{"n_layer": 10, "d_model": 512, "n_head": 4, "n_kv_head": 4, "head_dim": 64, "d_mlp": 1024, "vocab_size": 8192, "activation": "gelu", "norm": "layernorm", "norm_place": "pre", "norm_eps": 1e-05, "positions": "learned", "qk_norm": false, "attn_scale": 0.125, "bias": "none", "tie_embeddings": true, "parallel_block": true, "init": "uniform", "init_std_qkv": 0.0181, "init_std_o": 0.0, "init_std_up": 0.0181, "init_std_down": 0.0, "optimizer": "adamw", "lr": 0.000577, "beta1": 0.95, "beta2": 0.95, "weight_decay": 0.41, "lr_head": 0.00313, "warmup_steps": 294, "schedule": "wsd", "decay_fraction": 0.648, "decay_shape": "sqrt", "final_lr_fraction": 0.0, "batch_tokens": 65536, "seq_len": 512, "doc_mask": true, "train_tokens": 502700000, "steps": 7671, "dataset": "wikipedia_en"}
Each number is 50 + 12 x the weight over its row's rms, rounded and kept within 0 to 99. Layers, rows and columns count from 0. The size before them is the row's rms in percent of the matrix's.

# layer 3 MLP up, 1024x512, rms 0.0294, rows 584-596, columns 384-511
115:53 57 24 69 52 59 70 60 62 38 36 50 88 32 50 63 44 41 54 43 22 32 52 41 68 59 53 45 43 70 34 54 42 51 44 66 42 56 53 45 64 54 45 36 58 35 48 62 40 46 56 48 36 39 52 60 54 48 51 46 43 25 77 28 55 54 57 25 42 48 45 47 56 51 64 24 54 72 54 50 53 73 39 50 37 52 64 46 47 59 62 20 62 72 62 41 24 64 33 52 54 43 58 76 45 69 37 60 41 47 56 68 63 46 44 66 40 43 45 64 41 62 56 54 56 58 52 53
101:43 51 38 59 58 36 61 66 40 48 47 36 40 24 31 51 48 49 70 31 62 57 44 37 52 46 38 48 47 54 47 48 50 57 52 42 55 89 50 45 38 45 68 79 49 49 57 31 51 42 42 44 38 57 54 67 54 75 53 42 64 30 64 50 60 59 60 33 42 42 50 60 58 59 34 57 51 36 61 36 54 43 35 59 49 70 57 48 48 48 65 56 46 45 42 52 28 64 53 45 34 53 24 56 51 59 44 70 71 66 26 63 61 54 46 50 35 54 47 71 49 61 37 56 47 48 41 53
095:59 74 32 68 52 58 62 68 35 56 48 46 61 44 39 81 53 51 40 50 20 45 52 37 44 51 37 47 50 36 46 34 47 53 48 52 48 56 52 56 75 44 41 29 42 48 37 86 54 41 76 42 51 39 51 44 38 53 45 57 45 46 74 41 53 53 56 70 45 31 37 76 54 42 60 77 38 72 77 59 30 75 41 48 48 61 55 48 58 54 36 61 53 40 47 41 38 59 67 32 52 43 44 60 51 27 39 64 56 49 66 59 57 43 32 50 52 50 54 47 61 58 50 61 41 49 70 55
107:38 40 51 62 58 65 64 38 45 46 65 38 70 41 56 37 54 41 63 35 51 58 47 48 43 77 55 42 52 47 34 45 63 75 36 61 64 60 42 47 52 56 45 51 35 51 40 48 70 46 40 56 61 50 37 43 58 41 39 75 73 35 45 53 45 71 36 50 49 47 39 47 73 43 35 62 59 28 28 44 67 37 64 56 24 51 49 28 69 40 52 39 53 46 48 53 44 49 47 48 72 36 39 70 56 46 32 59 65 50 21 48 60 43 69 53 56 58 49 53 42 51 28 65 30 54 52 46
094:17 40 41 35 48 41 66 64 42 40 56 58 52 60 37 49 69 67 54 54 48 24 48 54 70 51 57 64 47 40 50 45 35 64 34 34 38 60 52 60 64 53 39 41 46 43 65 80 39 48 52 52 30 27 28 38 42 35 82 65 61 49 49 59 48 39 59 50 49 69 46 48 31 26 37 38 43 74 68 63 49 63 45 40 68 35 41 48 60 44 47 54 22 26 51 47 63 51 42 35 75 54 58 52 53 49 32 30 40 63 65 52 51 40 37 69 65 60 51 41 71 44 45 39 45 35 63 50
107:44 47 33 55 51 46 64 54 41 38 48 50 50 47 43 47 50 53 44 50 54 38 31 20 65 66 58 46 46 55 61 64 46 57 35 67 51 56 61 58 54 57 61 42 66 66 20 55 51 47 45 54 61 55 76 51 69 44 34 47 57 61 65 26 57 23 60 47 46 76 75 45 30 35 25 50 34 49 28 58 53 43 50 50 36 78 51 59 33 38 44 32 67 64 65 34 35 41 52 63 51 48 49 51 55 52 61 54 74 81 29 44 49 39 53 48 50 47 49 79 50 60 46 77 56 48 55 37
097:53 63 47 62 57 44 78 49 48 32 56 52 58 46 61 30 51 43 57 40 44 44 31 64 47 49 67 42 43 45 35 56 50 61 40 60 51 40 56 58 52 57 26 44 68 32 37 67 71 49 49 31 53 42 35 56 49 50 44 56 40 40 33 48 21 46 44 47 26 54 51 47 65 41 53 40 55 52 27 60 54 49 39 46 43 56 47 54 53 34 34 31 64 43 61 60 47 34 64 52 53 45 51 45 49 79 64 39 52 62 56 41 37 41 48 58 74 52 48 75 66 61 23 56 30 76 45 38
102:36 35 35 52 49 46 63 65 49 31 59 55 43 75 47 58 48 60 73 52 40 35 39 35 41 60 42 53 51 49 55 52 54 58 28 54 49 55 63 74 39 53 59 67 38 37 53 89 43 49 48 37 50 73 53 63 80 52 73 39 68 43 59 37 43 66 71 75 48 62 77 43 62 56 49 40 66 69 55 57 42 45 60 51 65 56 46 47 47 23 27 53 56 60 58 61 20 65 45 33 38 43 47 28 50 42 48 70 61 52 37 61 63 37 54 54 35 73 53 59 39 72 36 32 43 49 46 53
096:47 51 58 76 67 43 74 44 59 56 32 53 80 39 47 45 49 52 56 52 51 53 56 33 65 66 38 59 60 59 42 50 35 43 59 42 40 66 49 65 49 58 65 65 54 60 57 59 36 41 50 62 43 83 51 52 43 58 56 50 50 51 57 31 67 77 43 56 70 59 34 57 53 50 40 54 56 61 35 48 63 57 35 38 55 57 58 57 63 46 56 41 47 65 63 60 46 62 47 46 69 53 48 27 46 70 47 46 58 51 38 57 68 55 55 45 74 54 52 49 58 47 28 75 57 56 39 54
116:34 45 44 50 63 55 65 41 70 33 31 67 40 63 40 33 40 57 47 66 32 35 33 50 60 50 66 46 52 60 51 58 37 41 46 33 42 39 59 61 62 58 69 66 70 41 46 47 46 48 48 60 52 44 37 49 57 65 67 51 67 68 53 49 49 51 53 63 39 49 42 38 38 49 28 52 44 66 55 44 59 48 43 59 52 63 57 47 36 37 68 27 31 48 53 26 61 51 47 45 54 53 57 48 55 38 47 41 55 65 53 70 44 46 46 40 44 61 53 58 75 35 60 54 41 17 67 30
087:47 59 53 73 38 59 54 46 36 56 65 26 64 33 34 51 56 49 57 70 41 35 59 41 71 51 46 75 46 45 56 55 43 74 50 76 49 53 31 74 52 50 50 32 56 51 47 49 53 50 67 49 52 45 54 46 47 57 43 67 41 39 65 30 75 45 32 47 55 54 32 57 45 20 64 60 47 37 40 38 51 46 60 36 53 60 46 50 17 62 58 48 55 59 51 52 46 53 48 43 46 52 45 45 40 61 44 43 47 60 58 74 63 44 63 47 44 36 43 75 14 56 59 62 60 45 47 54
100:57 67 43 31 47 29 47 55 61 39 45 45 62 60 44 38 44 46 50 57 51 61 40 64 34 60 61 46 52 45 37 54 54 54 47 46 68 40 29 80 47 61 54 49 48 42 55 44 75 52 69 57 53 84 40 51 71 87 51 38 36 45 37 53 28 77 33 22 52 76 34 49 53 47 65 59 44 37 12 41 28 57 64 43 33 59 56 27 69 45 58 63 55 23 37 49 40 51 49 54 58 29 47 63 54 50 47 47 52 48 48 59 40 57 56 58 43 64 50 47 41 58 60 60 49 68 33 60
108:45 50 42 41 61 43 64 46 40 65 19 47 45 58 45 51 42 55 52 54 50 45 40 29 45 48 45 61 45 49 23 51 58 50 33 45 42 32 45 53 58 39 21 32 56 47 43 59 35 49 71 52 38 51 59 24 64 48 36 50 52 52 56 51 40 38 54 28 41 60 60 31 43 36 56 36 48 53 73 66 28 57 59 63 32 50 56 50 50 63 52 24 47 48 80 40 51 46 37 26 62 47 36 49 55 40 35 40 47 49 48 44 49 26 60 51 69 55 34 60 43 51 56 21 37 38 42 60
# layer 3 MLP down (transposed), 1024x512, rms 0.0185, rows 584-596, columns 384-511
102:33 65 59 34 21 52 39 49 45 34 68 49 46 37 48 46 58 53 36 48 51 46 39 47 54 69 50 53 67 50 44 53 53 39 66 50 52 44 44 46 39 44 44 58 46 57 42 60 48 45 48 45 48 42 56 40 33 50 38 34 64 31 37 65 41 62 63 60 40 41 62 29 55 67 52 55 59 48 40 59 59 71 62 52 57 13 60 61 50 72 40 53 64 41 40 63 63 41 36 45 72 55 42 14 44 56 62 48 42 51 39 43 53 54 54 62 63 51 47 57 43 55 66 44 48 40 35 49
095:56 50 31 41 22 67 66 50 63 69 52 38 61 57 38 41 57 45 50 69 49 57 22 37 42 48 44 48 48 49 44 58 46 68 30 30 39 72 34 47 30 41 57 21 71 40 49 46 48 27 58 52 64 53 62 53 48 42 64 57 62 89 44 69 46 65 44 34 38 58 46 44 33 59 39 53 49 45 42 35 64 65 72 47 43 45 59 46 50 71 61 48 36 43 68 56 41 48 39 66 71 53 51 33 75 43 27 49 42 21 74 46 70 48 49 75 48 58 67 55 49 41 59 61 46 47 49 64
095:54 44 49 38 58 50 50 36 50 50 57 68 50 54 32 35 49 35 44 35 46 47 59 63 54 50 54 51 58 58 63 50 57 56 50 62 28 56 41 56 42 43 36 64 71 49 51 39 54 42 54 64 52 68 54 31 54 25 38 37 34 33 47 35 41 37 38 49 34 58 36 74 41 39 49 30 60 29 23 40 46 32 54 34 28 68 46 46 60 37 56 59 63 60 60 58 56 52 59 58 48 52 52 43 47 53 50 70 45 52 37 64 54 37 71 39 54 43 37 54 31 57 51 37 82 33 40 43
104:65 51 58 38 63 39 40 55 58 48 57 54 70 40 46 59 38 60 22 52 51 62 50 61 49 49 48 67 54 46 43 47 51 59 66 63 36 54 59 79 43 53 56 50 45 40 70 43 58 20 58 64 38 55 55 40 40 63 61 62 48 59 30 48 50 42 50 57 63 53 37 33 61 37 61 49 32 42 45 41 68 56 38 50 75 46 60 48 55 45 57 60 53 38 55 51 56 43 59 56 55 59 52 49 54 59 77 54 59 39 54 71 48 49 51 64 50 56 51 55 41 38 53 50 56 37 45 57
094:64 72 58 53 48 38 46 43 40 25 67 49 69 56 45 52 47 43 43 30 45 65 52 55 40 51 38 41 41 54 58 34 54 48 29 61 48 57 59 54 36 34 32 35 49 37 44 42 72 39 47 36 58 51 37 53 55 48 48 49 39 53 65 75 41 52 41 38 30 34 42 72 58 53 49 52 54 24 52 51 34 61 56 49 70 58 50 59 52 51 34 67 56 57 62 30 36 47 53 84 48 38 50 53 51 71 52 79 46 56 65 61 52 62 44 61 40 41 53 53 26 60 64 52 54 67 45 49
096:41 39 60 36 56 43 55 57 56 71 43 57 52 69 40 60 64 66 66 46 47 49 35 58 36 48 44 33 56 51 56 41 40 60 51 70 43 36 55 52 57 40 59 79 30 62 46 49 60 71 71 36 60 45 46 40 37 32 51 45 36 36 70 46 60 50 65 50 69 58 55 31 63 41 46 45 47 49 63 36 70 60 23 55 71 61 76 46 61 47 54 50 55 52 52 64 62 60 62 50 37 60 60 44 53 60 31 22 54 34 68 49 43 36 33 35 54 51 69 61 44 40 46 38 57 57 48 59
104:39 60 58 50 44 27 45 38 55 66 60 46 48 46 59 67 39 51 47 39 63 63 50 27 44 71 38 39 57 46 55 52 47 35 45 46 33 36 50 68 53 63 51 53 61 85 43 55 52 38 45 47 41 54 69 59 52 53 32 43 56 57 47 37 60 66 49 56 71 40 56 42 65 30 46 30 57 43 51 48 27 70 38 52 59 47 60 42 42 49 75 37 48 60 37 37 42 57 52 56 43 59 33 48 34 17 55 58 30 50 57 40 65 37 52 53 46 42 74 53 58 46 64 47 46 33 59 69
100:42 57 56 77 56 37 50 49 32 55 47 43 69 38 63 32 66 60 46 46 48 59 60 60 46 50 40 59 49 39 58 63 37 42 55 26 40 57 48 45 50 45 58 42 55 50 52 60 32 56 60 43 32 40 38 51 59 33 56 41 54 31 73 62 39 43 64 43 59 51 60 71 52 51 41 59 54 51 35 54 54 58 44 59 39 55 56 35 45 54 63 56 43 53 77 46 43 48 51 44 60 54 39 32 68 42 70 43 51 63 65 50 41 56 49 56 20 54 25 55 61 56 61 66 41 62 58 42
102:52 45 50 43 67 59 30 55 62 53 33 47 38 42 35 45 63 55 70 84 81 55 64 38 43 55 42 51 35 45 42 32 62 40 57 51 30 67 65 35 47 42 48 26 63 56 45 56 52 52 43 59 49 41 50 70 60 15 42 55 63 70 52 53 51 48 31 56 46 48 53 29 47 73 39 55 59 39 48 40 64 36 78 45 46 56 37 45 49 52 60 58 61 30 42 62 36 29 60 61 57 55 36 26 53 64 61 33 50 60 52 53 52 36 20 42 45 40 44 55 48 41 60 37 26 52 43 36
131:60 54 65 49 42 54 50 39 42 33 50 47 64 41 45 39 36 59 51 42 61 60 58 58 35 55 42 36 52 57 41 56 59 38 43 65 32 45 65 52 45 57 46 54 55 43 47 58 92 48 53 57 58 37 61 42 39 43 30 47 47 34 29 72 61 34 51 50 54 48 51 60 45 41 66 68 70 29 32 53 41 50 74 44 55 61 47 64 44 51 44 47 75 63 57 67 45 52 36 42 57 31 42 52 36 34 53 48 47 38 64 39 65 58 49 45 55 32 37 35 32 62 44 49 53 42 32 56
088:53 68 37 24 53 48 46 66 58 19 52 90 48 34 43 44 52 64 37 47 32 39 39 44 58 55 49 48 57 45 33 44 44 41 49 52 53 50 57 43 51 52 64 58 42 63 38 39 48 34 41 36 52 56 33 51 55 57 41 34 54 46 39 53 36 55 45 59 36 49 60 38 58 63 50 46 49 61 74 64 44 49 37 77 71 51 51 55 62 58 35 45 56 38 67 53 58 61 73 57 50 63 44 64 42 28 54 56 32 29 49 40 50 54 60 46 46 47 37 57 79 45 56 60 26 69 51 29
125:56 48 38 50 65 42 38 43 45 52 66 63 49 34 50 57 42 72 56 65 53 55 29 39 49 51 44 60 53 38 57 50 51 45 64 48 38 54 43 31 54 56 41 35 32 55 54 43 44 58 42 38 59 38 50 65 32 34 46 61 70 68 53 47 67 79 50 40 47 36 53 34 76 59 47 48 60 38 44 64 47 48 50 58 64 49 53 78 54 68 54 59 56 59 13 75 63 53 40 56 57 68 41 53 40 40 66 55 43 53 34 69 67 54 51 53 50 48 28 56 69 30 63 44 50 43 67 42
122:41 42 45 48 35 66 62 37 40 41 62 61 41 37 58 42 51 36 52 76 38 54 52 37 57 48 49 52 62 41 39 65 39 46 47 50 69 36 41 33 46 38 61 47 61 62 57 41 48 42 45 51 20 59 55 36 60 38 61 56 66 48 65 53 89 59 18 25 49 61 34 62 59 22 56 46 48 45 46 55 67 59 43 48 54 64 57 42 58 59 53 30 58 34 41 37 50 47 32 43 58 45 40 27 40 47 40 50 58 32 44 45 37 62 63 44 61 76 42 41 38 36 55 51 54 41 32 51